Weights of a small GPT-style language model, trained from scratch on English Wikipedia: 10 heads of 32.
Each number is 200 + 20 x the weight over the matrix's rms, rounded and kept within 0 to 999. Layers, rows and columns count from 0.

# v: layer 9 attention value, 320x160, rms 0.0859, rows 179-191, columns 0-79
# o: layer 9 attention output (transposed), 320x160, rms 0.0923, rows 179-191, columns 0-79
# q: layer 9 attention query, 320x160, rms 0.0905, rows 192-221, columns 0-79
# k: layer 9 attention key, 320x160, rms 0.0759, rows 192-220, columns 0-79
v179,196,199,186,198,196,195,184,199,208,215,206,202,201,204,193,208,198,226,191,195,201,201,181,185,211,216,192,225,186,201,198,213,210,179,174,205,217,202,213,204,214,199,205,189,209,196,217,201,194,210,203,183,189,214,197,210,253,199,209,211,205,211,205,236,209,198,206,199,187,203,209,235,188,194,191,183,209,199,190,191
o179,197,196,193,197,206,204,210,201,215,192,187,196,191,183,203,207,198,195,188,197,202,196,222,196,211,218,188,194,196,194,187,179,195,206,190,195,193,195,222,196,193,214,206,203,197,206,195,222,193,205,212,186,200,234,202,189,194,210,201,182,199,211,194,191,196,185,215,214,173,198,214,202,194,199,201,209,213,199,202,196
v180,197,181,178,206,200,215,192,202,202,192,187,200,186,207,194,185,190,213,206,185,203,201,203,216,193,200,211,196,218,199,197,223,209,208,199,213,185,185,197,198,199,227,211,194,191,192,184,200,205,201,198,197,204,186,214,199,216,191,196,174,202,204,198,224,194,186,204,201,200,189,190,180,190,206,213,207,220,206,210,193
o180,243,208,202,193,198,199,208,200,197,201,207,216,197,189,204,192,209,211,203,199,184,187,208,188,186,224,192,210,187,221,198,204,208,192,176,201,204,211,202,204,197,211,189,191,214,203,198,204,195,209,211,195,199,189,200,211,200,215,190,192,212,194,203,207,214,158,230,200,219,193,218,205,196,199,202,190,173,204,200,199
v181,196,222,189,215,194,194,186,207,205,209,204,195,196,197,185,196,203,213,215,206,182,188,203,198,166,199,200,181,198,249,208,180,204,185,200,188,203,198,199,201,182,221,238,193,191,183,198,190,193,212,211,223,223,201,187,199,197,214,214,204,198,209,204,200,178,207,200,209,203,206,204,222,188,196,202,196,192,177,205,173
o181,195,191,191,191,209,208,204,197,202,206,192,181,187,207,209,184,195,200,178,213,207,191,208,208,191,211,197,217,209,172,197,178,206,195,222,208,185,213,196,190,197,198,203,230,217,194,195,198,205,185,174,187,192,213,190,176,185,190,198,209,215,209,228,203,178,185,194,185,208,197,199,172,197,192,206,209,184,205,198,190
v182,199,199,227,211,182,184,219,190,192,194,217,197,195,185,188,203,204,184,201,186,227,228,213,205,134,207,194,204,200,230,202,211,208,212,194,203,188,194,201,197,201,213,219,202,196,206,204,177,200,193,198,201,198,171,217,190,203,193,191,183,189,195,214,193,198,219,205,204,215,212,195,174,202,217,191,212,191,200,206,219
o182,160,184,205,192,202,225,171,196,201,207,194,194,189,202,190,192,191,189,183,196,196,190,181,199,222,179,196,210,211,193,208,209,204,188,221,220,216,189,185,192,228,172,198,194,199,195,209,183,178,196,188,206,217,177,189,225,196,198,193,190,212,188,187,193,198,255,200,200,206,205,197,193,197,185,192,185,202,200,208,172
v183,199,211,210,211,199,214,206,205,206,185,196,183,170,192,187,189,211,205,210,197,213,238,206,206,234,190,207,205,185,196,189,204,201,242,213,195,204,214,177,205,224,194,212,203,206,207,204,205,208,200,182,198,191,184,223,211,189,181,198,181,208,185,176,196,202,213,204,198,191,203,190,194,198,191,150,190,217,180,188,195
o183,189,187,197,186,213,215,197,212,198,205,204,216,210,194,172,195,196,197,197,210,194,215,178,178,224,190,216,193,217,203,221,230,216,181,220,206,213,209,189,201,185,188,190,195,197,198,218,173,184,189,195,202,201,213,196,208,209,204,192,198,196,201,225,176,212,308,197,182,196,199,190,173,211,193,184,203,203,189,216,210
v184,197,202,209,202,185,204,201,192,196,160,193,189,183,193,183,202,208,206,204,230,204,215,191,202,196,208,228,184,185,194,191,193,177,200,204,200,197,205,207,194,190,180,216,213,208,202,207,187,205,217,186,210,188,201,219,199,217,187,203,188,218,220,191,201,206,210,201,208,200,199,174,213,181,207,185,187,193,217,202,198
o184,160,182,193,195,201,204,180,191,217,214,199,204,207,196,191,205,185,191,192,199,192,197,200,203,225,178,190,189,233,200,218,220,223,206,214,198,203,191,191,222,205,188,186,197,202,181,193,201,187,187,202,196,196,212,172,222,208,187,209,196,194,193,196,193,208,304,201,171,209,194,181,182,213,198,184,195,211,206,206,206
v185,198,198,173,175,215,185,199,195,205,184,201,215,201,206,208,197,215,203,196,166,181,203,190,214,231,192,202,204,183,193,212,193,201,203,212,211,196,191,225,207,207,230,188,202,204,216,191,200,201,202,196,217,198,182,212,202,175,192,202,180,190,188,189,208,197,202,180,189,194,198,231,211,200,201,208,205,213,198,207,185
o185,236,188,206,212,199,206,209,196,184,204,206,215,201,191,187,199,190,201,207,204,206,208,198,201,188,195,218,206,191,212,202,196,201,196,185,199,202,206,202,190,195,211,201,212,195,203,198,195,204,218,209,197,202,193,200,199,208,215,188,216,197,221,194,206,192,153,219,216,189,199,196,192,218,203,208,218,178,214,199,202
v186,190,195,189,190,192,207,198,200,188,175,203,181,193,209,190,198,210,205,219,216,209,210,187,186,213,186,204,202,181,197,210,185,188,202,213,180,200,196,206,202,210,185,214,210,185,211,221,200,199,235,202,226,177,188,189,212,207,189,210,195,201,222,196,186,209,206,193,206,202,189,180,232,178,208,203,199,197,206,207,190
o186,179,188,207,221,207,196,179,209,208,208,214,202,189,192,193,210,189,201,178,218,211,225,208,210,217,194,196,200,228,201,213,225,212,212,213,194,187,200,219,218,194,194,198,192,218,178,192,192,205,182,204,192,190,238,193,204,209,185,213,205,191,203,191,195,194,282,200,175,208,203,188,180,216,204,168,182,213,213,188,189
v187,197,175,187,181,204,221,197,194,193,190,213,199,197,197,197,193,195,196,216,206,219,180,215,197,222,193,205,193,180,190,200,210,185,187,216,202,212,195,221,193,202,204,189,209,209,203,199,201,211,193,206,180,197,188,209,195,193,214,189,212,181,179,186,171,186,212,199,189,205,186,192,207,206,199,206,197,218,219,218,202
o187,207,200,197,205,215,194,183,208,204,214,195,212,198,190,199,235,189,207,202,202,194,198,184,206,199,193,215,202,208,198,206,207,196,210,196,197,190,202,201,229,209,189,195,203,198,217,200,182,201,213,212,196,193,203,209,191,197,184,208,197,187,191,192,186,205,251,207,207,197,212,187,206,207,209,195,201,196,210,191,219
v188,199,213,203,197,203,205,193,208,208,191,198,223,200,218,203,187,204,204,218,215,197,202,204,199,204,205,231,200,206,209,215,206,208,177,190,200,192,211,216,217,182,196,224,199,194,205,214,210,199,223,201,209,210,218,175,203,170,190,211,179,182,188,217,224,204,196,191,192,181,196,203,185,193,206,194,201,185,198,201,189
o188,204,217,198,192,198,189,200,203,191,200,197,206,203,208,201,196,204,219,204,195,186,208,212,204,204,201,198,213,181,214,195,198,201,216,182,219,182,210,188,182,194,208,190,193,217,186,183,199,212,219,217,211,173,200,206,211,195,208,201,199,205,212,205,209,207,172,211,202,212,193,211,209,197,183,217,207,181,209,197,213
v189,197,211,198,201,192,220,200,198,183,182,216,185,183,208,185,195,216,208,201,219,211,220,209,203,190,205,204,188,201,184,195,205,206,205,218,194,202,213,185,196,189,200,195,216,206,217,211,207,195,232,191,191,194,196,205,208,205,188,185,181,203,209,178,195,200,205,194,213,202,183,186,200,174,208,213,193,199,194,194,196
o189,177,182,214,181,206,199,179,213,211,202,193,209,216,191,187,197,196,186,194,204,186,210,186,202,223,167,204,195,218,205,217,218,211,205,218,197,186,205,199,232,204,169,200,200,202,189,204,176,192,182,211,194,201,199,176,209,211,189,211,218,197,202,198,181,211,303,196,184,225,220,179,185,201,192,177,192,209,207,206,201
v190,201,193,179,191,208,192,205,201,201,183,180,192,198,212,210,207,195,221,208,201,174,168,197,207,208,195,227,185,202,196,221,208,210,177,191,195,191,207,186,205,197,218,212,201,206,216,197,234,203,203,192,205,200,190,165,183,191,187,224,176,191,199,204,228,193,189,174,193,193,191,201,197,200,209,204,203,199,211,202,208
o190,234,223,181,211,197,192,207,205,209,207,210,195,203,212,184,190,211,199,190,198,208,192,193,190,203,234,188,199,171,209,186,206,206,202,171,204,190,203,213,189,180,214,200,195,213,206,182,215,211,224,222,188,187,213,212,204,205,223,198,213,211,208,204,210,188,134,234,197,210,195,201,202,213,194,218,211,158,196,225,203
v191,207,194,216,184,202,208,200,194,193,188,202,205,201,200,196,198,179,183,198,208,212,219,186,202,214,207,201,230,191,199,201,184,208,168,188,196,215,192,209,212,205,184,214,205,200,179,214,213,189,184,218,187,171,217,218,219,226,204,197,227,210,202,206,204,206,196,193,194,186,204,197,217,208,202,189,184,188,213,193,213
o191,200,208,202,196,191,195,180,203,219,206,202,193,199,181,208,229,200,207,191,207,200,200,215,207,215,185,202,210,206,204,198,204,182,205,190,194,220,197,221,210,202,189,201,186,206,204,204,200,197,212,216,198,201,211,209,219,195,198,195,179,196,189,190,194,218,207,201,207,196,197,193,218,190,194,196,190,213,200,193,195
q192,198,201,205,223,214,206,201,220,216,184,210,208,201,201,224,209,181,205,198,193,194,198,211,195,202,186,190,208,211,175,186,210,203,212,188,205,200,211,208,194,198,185,187,215,207,215,210,210,237,174,195,179,196,220,209,169,230,176,220,206,208,211,226,197,214,203,195,200,218,190,188,179,207,204,193,206,211,222,197,237
k192,228,206,198,205,201,222,198,219,174,198,190,199,200,185,201,199,211,193,202,189,207,198,213,205,186,189,199,202,199,198,181,184,190,186,193,206,209,207,195,206,205,191,196,195,197,182,192,215,216,201,217,196,184,212,217,212,197,198,191,190,203,201,197,203,204,200,220,194,213,200,187,186,198,202,201,195,194,207,205,181
q193,192,205,243,208,232,218,206,224,214,203,222,223,216,197,224,205,187,170,200,165,205,192,211,182,190,209,188,207,220,184,176,219,213,209,193,199,213,227,205,244,197,216,203,214,233,199,199,217,245,168,196,195,189,231,190,172,267,193,218,215,201,199,229,176,194,200,210,193,209,190,219,168,212,189,174,192,209,205,195,237
k193,209,199,198,211,184,198,195,198,212,207,204,199,203,200,209,193,196,204,199,196,199,206,204,192,205,206,192,196,215,203,208,201,209,209,198,202,200,191,197,205,202,203,210,202,210,203,194,199,204,194,201,197,201,195,190,200,192,203,202,200,183,200,194,197,187,202,202,192,203,207,205,206,194,189,184,189,209,214,192,199
q194,173,220,211,173,220,171,197,196,188,252,190,175,200,184,200,187,220,191,217,213,198,219,211,210,180,200,201,212,203,237,230,177,182,170,190,193,192,238,213,220,201,214,202,187,223,173,187,196,191,218,204,200,195,215,202,196,229,205,221,237,214,203,207,201,177,229,182,188,187,208,182,187,204,182,220,200,171,177,187,210
k194,197,204,193,205,197,199,196,195,202,200,200,200,196,201,217,201,191,216,194,197,211,206,199,191,198,208,191,195,204,211,203,194,196,197,196,207,214,195,193,200,200,198,220,191,203,209,187,200,204,200,207,191,198,198,202,199,192,206,207,204,202,195,212,208,190,201,201,198,198,201,189,191,195,197,206,205,200,202,188,193
q195,209,201,169,187,167,188,200,173,186,195,183,188,193,205,177,196,215,227,204,225,198,210,178,211,209,197,217,191,188,219,223,185,186,188,212,201,190,169,196,169,201,197,208,183,177,195,209,183,157,230,210,208,212,177,203,240,138,215,182,184,193,193,169,221,195,191,198,206,188,213,192,235,197,209,218,201,190,194,211,156
k195,210,203,191,205,189,208,195,201,212,197,193,207,188,206,195,203,200,191,196,208,200,194,206,200,215,191,192,192,197,190,215,209,190,208,189,192,205,191,202,199,203,195,197,202,204,201,217,199,190,201,193,201,206,203,208,201,209,192,200,200,189,196,196,197,198,191,200,199,206,194,187,210,187,190,191,194,200,194,195,200
q196,210,223,192,177,166,205,185,186,180,183,179,213,192,227,172,212,211,214,198,246,171,183,212,205,226,184,221,208,176,171,214,183,195,212,202,206,205,181,192,169,199,201,177,220,183,204,206,204,170,224,195,225,193,186,197,237,148,204,186,158,212,170,162,198,211,183,195,221,215,197,192,253,179,199,178,188,206,204,201,175
k196,217,204,193,187,183,232,201,209,219,187,188,194,190,229,197,213,200,198,196,208,184,190,197,216,208,207,178,192,202,190,207,211,201,205,211,223,185,181,213,199,197,185,200,208,211,196,202,189,188,179,206,203,196,203,219,207,218,191,196,217,206,166,191,201,220,191,208,191,206,198,188,217,185,184,191,199,202,211,203,188
q197,207,202,197,196,178,206,200,148,207,171,180,202,217,204,183,195,214,230,189,230,203,206,172,203,199,206,211,199,221,216,208,193,199,185,225,200,190,136,222,154,193,201,183,205,165,207,229,175,164,228,200,208,227,178,185,245,143,194,186,152,178,186,164,192,213,169,181,215,199,201,196,252,224,215,200,219,220,226,219,171
k197,190,202,195,199,181,213,205,212,221,190,195,206,217,226,191,209,187,215,209,197,181,207,210,217,218,172,215,199,195,201,210,221,209,208,198,199,193,177,224,222,195,199,203,213,203,186,204,189,190,199,217,204,195,197,190,206,219,195,211,203,198,192,199,203,209,186,194,206,186,207,201,213,188,188,191,180,198,210,191,217
q198,187,195,213,212,228,199,221,210,204,227,212,214,219,177,197,172,176,194,178,182,220,226,194,184,180,220,188,198,206,251,200,186,196,170,197,186,180,202,237,247,216,215,239,180,182,191,213,172,206,193,209,215,199,201,190,159,251,221,214,227,184,215,228,207,162,218,192,185,202,217,231,187,219,190,192,209,204,197,200,194
k198,192,202,195,201,195,189,206,186,202,213,193,193,218,187,206,192,203,216,196,200,203,204,198,202,191,188,204,208,198,203,197,195,195,198,205,191,213,210,208,190,203,205,207,193,197,191,196,206,201,203,201,198,184,193,190,196,195,214,208,198,193,213,204,208,193,210,204,199,198,209,211,187,197,206,193,205,202,203,203,204
q199,196,225,230,225,248,201,206,228,222,247,235,231,210,197,216,183,168,195,191,194,210,195,219,197,198,219,188,213,206,210,178,206,199,187,216,209,203,239,216,234,197,220,219,218,195,196,197,194,223,186,178,199,192,218,205,177,243,211,222,234,204,210,214,193,185,215,207,192,213,192,214,155,201,183,181,207,206,191,194,207
k199,196,202,204,205,195,211,201,199,210,199,204,201,199,196,205,200,198,203,203,206,203,206,207,192,200,200,202,201,206,195,202,199,196,201,204,202,204,203,205,202,203,201,211,207,201,196,196,196,201,204,204,201,198,196,205,193,198,204,203,205,193,203,204,205,195,202,199,199,211,208,199,202,197,207,202,200,204,206,201,199
q200,191,216,222,205,220,202,213,196,209,204,211,226,218,181,215,182,174,197,180,175,208,202,204,181,190,216,195,213,210,233,168,187,212,167,210,197,188,190,230,243,185,223,226,200,200,192,202,184,211,199,209,212,186,217,176,171,243,190,221,210,177,181,223,191,183,216,190,189,215,206,215,204,234,204,188,210,204,219,192,212
k200,193,199,201,210,193,189,202,182,226,201,190,201,207,211,204,203,193,209,195,187,206,207,196,197,214,194,204,206,195,215,223,207,213,216,192,193,201,184,194,198,189,213,213,210,197,217,194,193,193,206,190,207,205,198,197,183,208,201,209,205,187,189,206,206,194,208,195,216,181,209,197,204,194,188,193,200,203,203,194,204
q201,184,170,183,183,180,203,238,184,204,189,202,199,189,172,204,189,202,187,195,206,217,241,199,210,178,211,206,172,204,229,210,203,202,213,166,190,162,210,221,199,209,203,198,179,192,195,219,192,210,203,204,213,197,201,194,154,235,191,215,183,148,226,239,217,176,217,195,185,179,227,209,207,216,243,227,197,174,226,181,203
k201,195,208,198,204,199,196,201,199,202,199,191,195,209,206,204,203,196,207,203,198,198,196,200,210,198,203,204,203,195,205,203,200,198,201,193,205,210,199,195,198,195,200,205,198,204,197,202,203,193,199,197,197,198,206,200,201,202,204,198,197,194,195,197,202,201,198,202,202,192,204,202,202,200,198,202,200,196,201,200,198
q202,178,183,191,186,182,201,217,170,201,176,184,179,183,183,198,195,230,186,209,199,223,215,183,184,174,202,198,179,207,185,219,207,202,246,191,180,199,222,202,173,197,192,169,180,214,193,204,217,197,207,190,182,217,195,188,204,196,195,186,190,163,215,205,218,177,203,209,187,194,198,213,199,215,217,212,191,176,235,202,208
k202,229,202,202,198,189,213,195,211,195,196,193,181,200,212,203,215,204,202,195,193,223,210,185,198,190,227,184,193,213,198,208,185,210,181,193,209,219,210,192,183,193,212,217,208,215,202,173,208,194,182,194,188,203,196,212,208,170,200,197,182,194,184,208,212,206,199,210,180,201,186,192,214,199,195,194,217,201,210,197,176
q203,215,207,197,228,208,200,200,199,202,220,219,205,175,223,182,185,198,214,191,218,195,193,184,202,217,211,208,211,191,166,208,196,187,209,227,206,202,193,179,163,186,196,196,214,183,214,194,199,182,203,186,196,221,180,219,246,156,215,176,201,208,207,168,198,212,185,208,212,186,186,200,198,184,190,190,200,207,185,203,184
k203,194,194,206,194,199,198,196,192,203,196,212,195,195,189,198,202,195,202,202,201,198,198,199,191,204,208,202,197,203,197,192,202,206,197,202,201,197,200,195,199,200,206,196,193,211,205,203,197,199,206,203,198,203,197,197,206,190,197,203,192,201,206,204,198,199,196,196,190,203,198,210,196,202,199,196,206,206,200,205,190
q204,215,210,196,205,174,192,187,185,218,169,187,207,224,190,230,236,193,220,212,215,196,202,177,206,185,167,196,212,218,179,203,202,207,209,211,208,202,204,210,179,218,177,173,202,214,189,198,210,228,203,229,180,189,220,188,192,177,180,217,186,214,186,206,200,220,195,193,187,238,188,180,190,235,210,212,217,208,221,209,229
k204,194,198,204,205,209,192,204,203,187,196,211,198,187,205,195,200,198,198,199,207,192,198,219,199,195,218,191,195,214,185,183,204,209,196,190,211,198,207,218,193,187,202,209,216,201,206,185,205,214,200,207,203,201,210,186,211,192,199,205,203,209,202,198,204,207,203,196,182,208,192,202,209,209,209,210,211,195,221,201,216
q205,188,186,242,227,244,209,221,224,212,218,232,236,207,177,215,176,164,187,179,177,226,196,206,184,183,222,184,204,210,207,190,208,207,193,202,199,195,221,227,245,191,223,220,209,210,190,202,187,228,184,203,189,211,233,192,160,264,199,218,230,192,217,239,185,178,222,204,188,215,190,228,166,220,184,174,210,228,200,190,220
k205,204,205,216,215,192,205,195,197,178,233,215,206,200,180,211,199,209,184,210,191,212,198,197,183,187,191,207,204,217,217,193,181,192,186,202,196,215,207,186,215,200,193,194,181,203,194,218,215,215,194,212,193,175,185,197,185,185,200,194,210,193,226,193,202,183,214,214,207,218,219,208,179,205,209,182,192,201,192,203,170
q206,197,178,206,157,149,210,192,158,179,132,152,176,208,190,210,230,229,207,213,184,201,186,180,198,175,182,199,206,223,201,204,202,214,212,191,181,207,162,199,197,193,191,172,188,236,184,198,211,204,225,248,177,193,234,153,207,211,171,195,158,188,169,224,173,211,198,178,195,235,207,177,244,241,224,219,187,224,218,208,238
k206,191,190,199,208,202,209,197,196,209,197,201,196,204,200,191,199,194,213,200,198,202,205,200,203,213,204,204,198,198,203,208,204,198,206,196,206,204,199,194,197,201,199,204,203,205,203,202,198,196,206,197,203,202,212,199,197,199,206,206,208,197,197,195,199,206,200,197,205,202,204,205,200,199,201,193,196,197,207,206,203
q207,203,191,213,203,201,203,209,198,210,170,211,245,221,184,221,200,163,191,182,175,213,196,186,180,193,218,200,201,213,195,172,208,228,206,202,206,187,192,216,221,202,220,206,197,203,210,207,187,225,195,210,204,191,207,160,166,216,187,205,192,173,199,231,198,194,206,198,194,216,201,224,204,231,217,181,214,205,245,201,212
k207,212,202,201,203,198,200,196,200,196,201,194,204,201,196,208,196,206,192,203,200,198,198,209,196,189,202,192,202,201,187,202,198,196,197,197,204,199,206,200,198,203,200,210,213,196,199,191,206,207,201,200,195,201,202,205,192,200,194,194,197,200,200,198,203,199,202,196,203,207,205,195,206,196,206,198,204,194,197,192,199
q208,215,214,160,200,170,190,202,171,195,191,176,184,181,201,178,202,218,230,191,242,190,213,181,210,202,205,209,186,189,201,225,184,191,199,213,198,196,173,192,152,207,187,188,193,169,203,210,197,168,232,183,201,213,162,213,224,144,203,192,178,191,196,166,216,199,205,191,198,197,188,202,226,200,203,215,196,192,212,214,171
k208,204,196,205,193,206,189,212,198,182,195,201,188,187,208,193,203,203,192,194,196,195,193,195,201,200,203,211,205,198,203,194,197,206,189,197,204,187,200,211,186,183,198,195,201,197,210,193,194,204,200,196,205,198,194,200,207,196,195,214,201,209,195,206,195,201,198,204,194,198,193,181,191,207,210,208,206,202,207,203,207
q209,218,195,158,191,170,186,184,192,176,209,186,181,178,223,174,206,217,226,217,239,192,205,191,219,230,185,212,187,187,174,229,190,196,210,203,209,197,188,170,155,205,181,191,194,174,209,197,201,164,214,191,206,207,161,209,257,128,218,175,184,216,205,165,218,207,173,206,210,177,208,189,229,166,195,219,186,187,177,206,163
k209,221,200,186,195,187,211,208,210,181,190,202,198,193,216,208,200,203,192,200,201,211,197,196,224,195,222,203,194,188,183,189,186,193,193,194,218,199,201,213,185,202,184,204,192,208,194,212,190,204,182,212,196,206,197,210,216,200,201,218,209,211,185,195,200,208,196,226,190,203,186,191,209,203,188,209,195,194,220,207,185
q210,207,202,188,202,203,196,177,213,180,214,194,200,209,226,189,200,194,205,190,195,197,180,199,197,228,193,200,200,193,201,186,196,203,182,205,218,222,192,180,186,199,197,226,201,176,221,203,192,177,187,199,214,216,171,216,233,157,220,186,212,222,193,169,214,203,183,227,212,192,195,193,205,162,178,180,200,216,195,209,169
k210,192,210,197,203,206,194,202,178,204,197,192,205,216,189,207,190,201,201,202,184,194,184,193,212,195,184,218,193,186,200,210,198,198,203,190,196,196,208,187,208,212,204,184,198,200,207,214,190,191,225,203,199,207,199,213,199,210,194,195,186,199,200,200,210,186,197,208,220,191,193,194,189,201,195,196,206,195,169,199,205
q211,209,196,196,204,194,199,204,192,186,221,214,211,208,200,192,181,164,231,181,200,201,210,176,197,231,208,212,207,191,213,198,185,208,172,220,208,169,155,209,189,190,205,232,192,174,206,215,170,184,213,225,220,206,185,193,222,173,218,191,204,198,194,189,207,205,191,196,216,200,221,205,240,207,206,172,206,223,206,217,173
k211,176,197,188,197,195,190,200,197,206,210,200,210,218,185,200,195,202,222,202,208,204,206,195,206,217,173,197,206,191,215,204,200,212,199,207,192,204,192,202,199,210,205,192,194,200,183,214,206,203,200,208,192,189,187,181,208,201,202,214,194,195,205,189,198,202,198,209,211,181,205,226,188,195,192,192,193,197,199,204,200
q212,194,206,222,205,210,204,217,224,204,189,219,236,227,199,213,206,174,202,209,187,190,198,210,195,189,193,205,216,208,211,184,195,208,206,187,199,192,221,227,230,207,203,210,203,222,203,187,188,220,178,227,210,178,215,184,172,230,195,214,205,215,198,230,215,195,207,197,181,208,210,223,193,228,191,199,231,198,212,191,216
k212,209,198,209,202,202,190,217,200,187,210,211,190,190,209,200,195,198,197,194,206,189,201,214,188,192,203,218,204,214,188,195,199,195,193,201,202,202,208,226,193,193,192,213,212,208,198,181,195,213,201,199,205,190,198,202,198,188,208,214,204,204,202,208,202,187,208,193,184,211,196,194,200,205,219,207,204,210,219,196,219
q213,210,198,171,193,180,193,192,193,178,218,190,191,168,224,175,200,214,225,203,238,184,210,190,214,234,202,214,191,183,170,221,190,193,208,204,209,187,179,178,159,197,185,181,205,169,199,195,199,166,219,179,210,210,169,200,252,154,215,174,187,213,207,164,203,219,183,191,223,180,196,194,230,167,200,190,191,197,169,204,164
k213,214,198,189,188,194,217,200,225,200,192,199,201,192,206,204,214,201,194,205,215,214,212,195,206,215,194,198,199,189,191,198,194,185,210,207,206,193,181,205,204,203,190,192,188,199,184,217,195,197,174,208,203,195,193,207,210,211,195,208,212,199,194,200,191,205,187,221,188,199,195,191,207,190,176,200,180,202,210,204,189
q214,215,213,169,199,174,188,197,182,187,201,190,191,187,210,181,198,209,235,196,237,192,204,184,217,216,190,206,191,185,206,216,183,184,195,222,202,191,179,189,152,206,185,196,193,169,207,201,190,172,224,194,203,210,171,219,234,129,210,189,189,200,197,166,229,198,197,193,196,196,201,191,223,191,198,219,210,192,193,209,165
k214,200,206,194,208,189,206,212,187,190,189,193,193,205,219,211,193,196,207,194,192,192,190,208,221,201,217,214,195,199,200,196,202,210,187,188,209,218,214,215,175,201,196,207,203,215,193,189,183,205,211,219,177,198,193,202,210,189,207,228,195,205,197,207,208,201,198,212,208,201,190,190,200,207,211,214,210,197,219,193,186
q215,213,198,191,177,175,199,180,177,188,177,184,178,182,203,190,224,231,193,210,210,188,185,203,194,199,197,211,195,183,192,206,199,210,193,207,196,218,173,183,186,181,203,179,209,209,197,183,221,184,238,206,196,192,193,186,219,170,191,184,174,198,176,167,173,213,186,199,197,203,207,200,229,187,207,194,183,205,199,198,186
k215,199,203,219,204,209,213,199,216,204,186,195,196,206,195,177,210,192,192,210,187,179,193,201,225,198,184,199,191,189,207,210,213,210,190,183,196,195,188,191,217,194,204,179,211,206,204,207,206,199,209,197,216,210,221,214,210,214,194,172,191,211,190,187,202,217,197,188,200,214,201,203,222,184,197,183,201,194,185,202,187
q216,211,211,203,221,213,189,169,224,220,203,208,220,217,212,219,219,188,210,206,208,182,175,197,201,206,182,190,228,212,163,190,219,201,214,206,223,229,221,190,186,213,194,181,221,183,222,197,213,232,184,198,187,204,213,220,206,179,207,211,223,245,204,193,207,220,185,208,218,236,167,181,158,180,180,180,204,219,189,216,221
k216,200,211,206,195,198,199,203,207,195,207,207,210,197,195,207,214,200,201,207,208,205,194,206,195,187,208,194,205,199,194,184,190,202,185,199,217,202,201,201,204,203,201,213,198,200,198,200,205,202,196,209,193,194,200,207,206,195,185,195,191,206,193,207,206,201,198,214,192,196,196,196,203,201,203,214,202,196,199,195,189
q217,195,205,230,216,230,208,211,198,222,199,219,227,222,181,222,197,178,191,191,179,216,199,211,186,170,216,188,208,210,216,180,209,214,189,211,195,196,208,226,246,199,221,213,202,207,189,200,199,239,198,202,196,189,230,178,152,255,195,225,204,181,195,236,179,189,215,195,185,223,201,222,185,228,204,190,204,215,228,196,222
k217,180,201,205,214,198,207,194,203,202,211,207,212,213,197,194,188,200,208,202,201,199,205,206,197,192,199,193,201,205,210,198,203,198,196,205,202,208,204,198,199,204,194,201,198,194,191,207,208,203,203,206,197,190,199,187,192,204,201,198,212,202,210,186,198,206,206,196,207,205,207,217,201,198,207,196,195,185,200,201,202
q218,221,206,175,204,188,193,188,188,189,217,187,196,215,199,186,190,184,236,187,209,206,218,160,220,218,189,195,202,197,227,207,189,189,173,228,218,185,165,194,181,220,184,217,171,161,193,217,174,180,216,207,212,217,189,201,213,162,227,187,207,216,203,183,208,205,187,190,218,207,195,188,218,198,194,197,200,220,178,226,164
k218,186,185,174,184,227,175,193,170,175,209,226,199,183,170,199,178,218,192,203,225,207,182,202,190,188,184,207,195,199,184,189,178,183,202,216,197,177,217,208,204,222,202,180,181,199,204,224,199,201,197,194,213,205,203,176,212,194,196,217,197,208,223,197,189,186,204,211,189,190,182,218,182,221,199,194,197,189,177,223,230
q219,189,198,217,197,212,208,214,219,200,206,212,191,205,186,201,206,204,170,213,186,204,212,226,200,171,199,190,193,200,209,202,210,197,216,176,186,198,231,212,239,201,204,205,199,236,194,191,215,233,184,196,200,171,215,200,151,258,190,212,210,203,207,233,195,192,210,197,186,202,211,215,185,212,195,213,195,183,202,184,218
k219,212,193,211,191,211,195,205,197,176,193,206,185,190,203,201,199,203,194,194,200,199,203,203,190,189,208,208,207,195,188,193,195,190,193,202,204,197,209,206,189,192,199,207,202,200,208,188,198,197,200,191,204,200,203,206,198,192,201,206,204,208,205,214,197,195,203,198,192,207,194,188,194,207,214,209,207,204,214,206,212
q220,201,219,213,216,233,188,218,213,220,233,219,221,227,180,216,185,159,212,177,195,218,213,206,189,186,219,181,209,215,228,184,194,200,173,203,198,184,209,225,248,203,215,234,202,182,189,202,187,225,196,202,210,185,215,193,156,256,205,233,225,191,204,229,194,176,219,184,184,227,198,222,177,221,194,196,206,210,208,199,202
k220,202,207,205,204,196,193,203,195,201,207,192,198,215,196,197,195,203,213,198,190,208,200,196,198,197,197,198,207,194,210,200,191,196,198,199,206,209,208,199,189,192,202,211,206,196,207,194,201,198,201,202,199,192,204,199,198,201,201,207,204,202,198,205,205,199,206,210,205,192,203,198,194,198,197,201,201,196,208,202,205
q221,190,215,225,210,227,201,215,214,219,210,220,211,222,175,216,191,181,203,202,194,211,221,206,197,166,212,187,206,219,236,197,192,191,186,201,190,185,223,235,245,205,210,228,190,208,189,195,189,223,195,202,199,183,229,195,150,265,208,238,215,192,197,234,196,172,223,188,178,215,205,216,174,236,197,214,207,196,196,191,226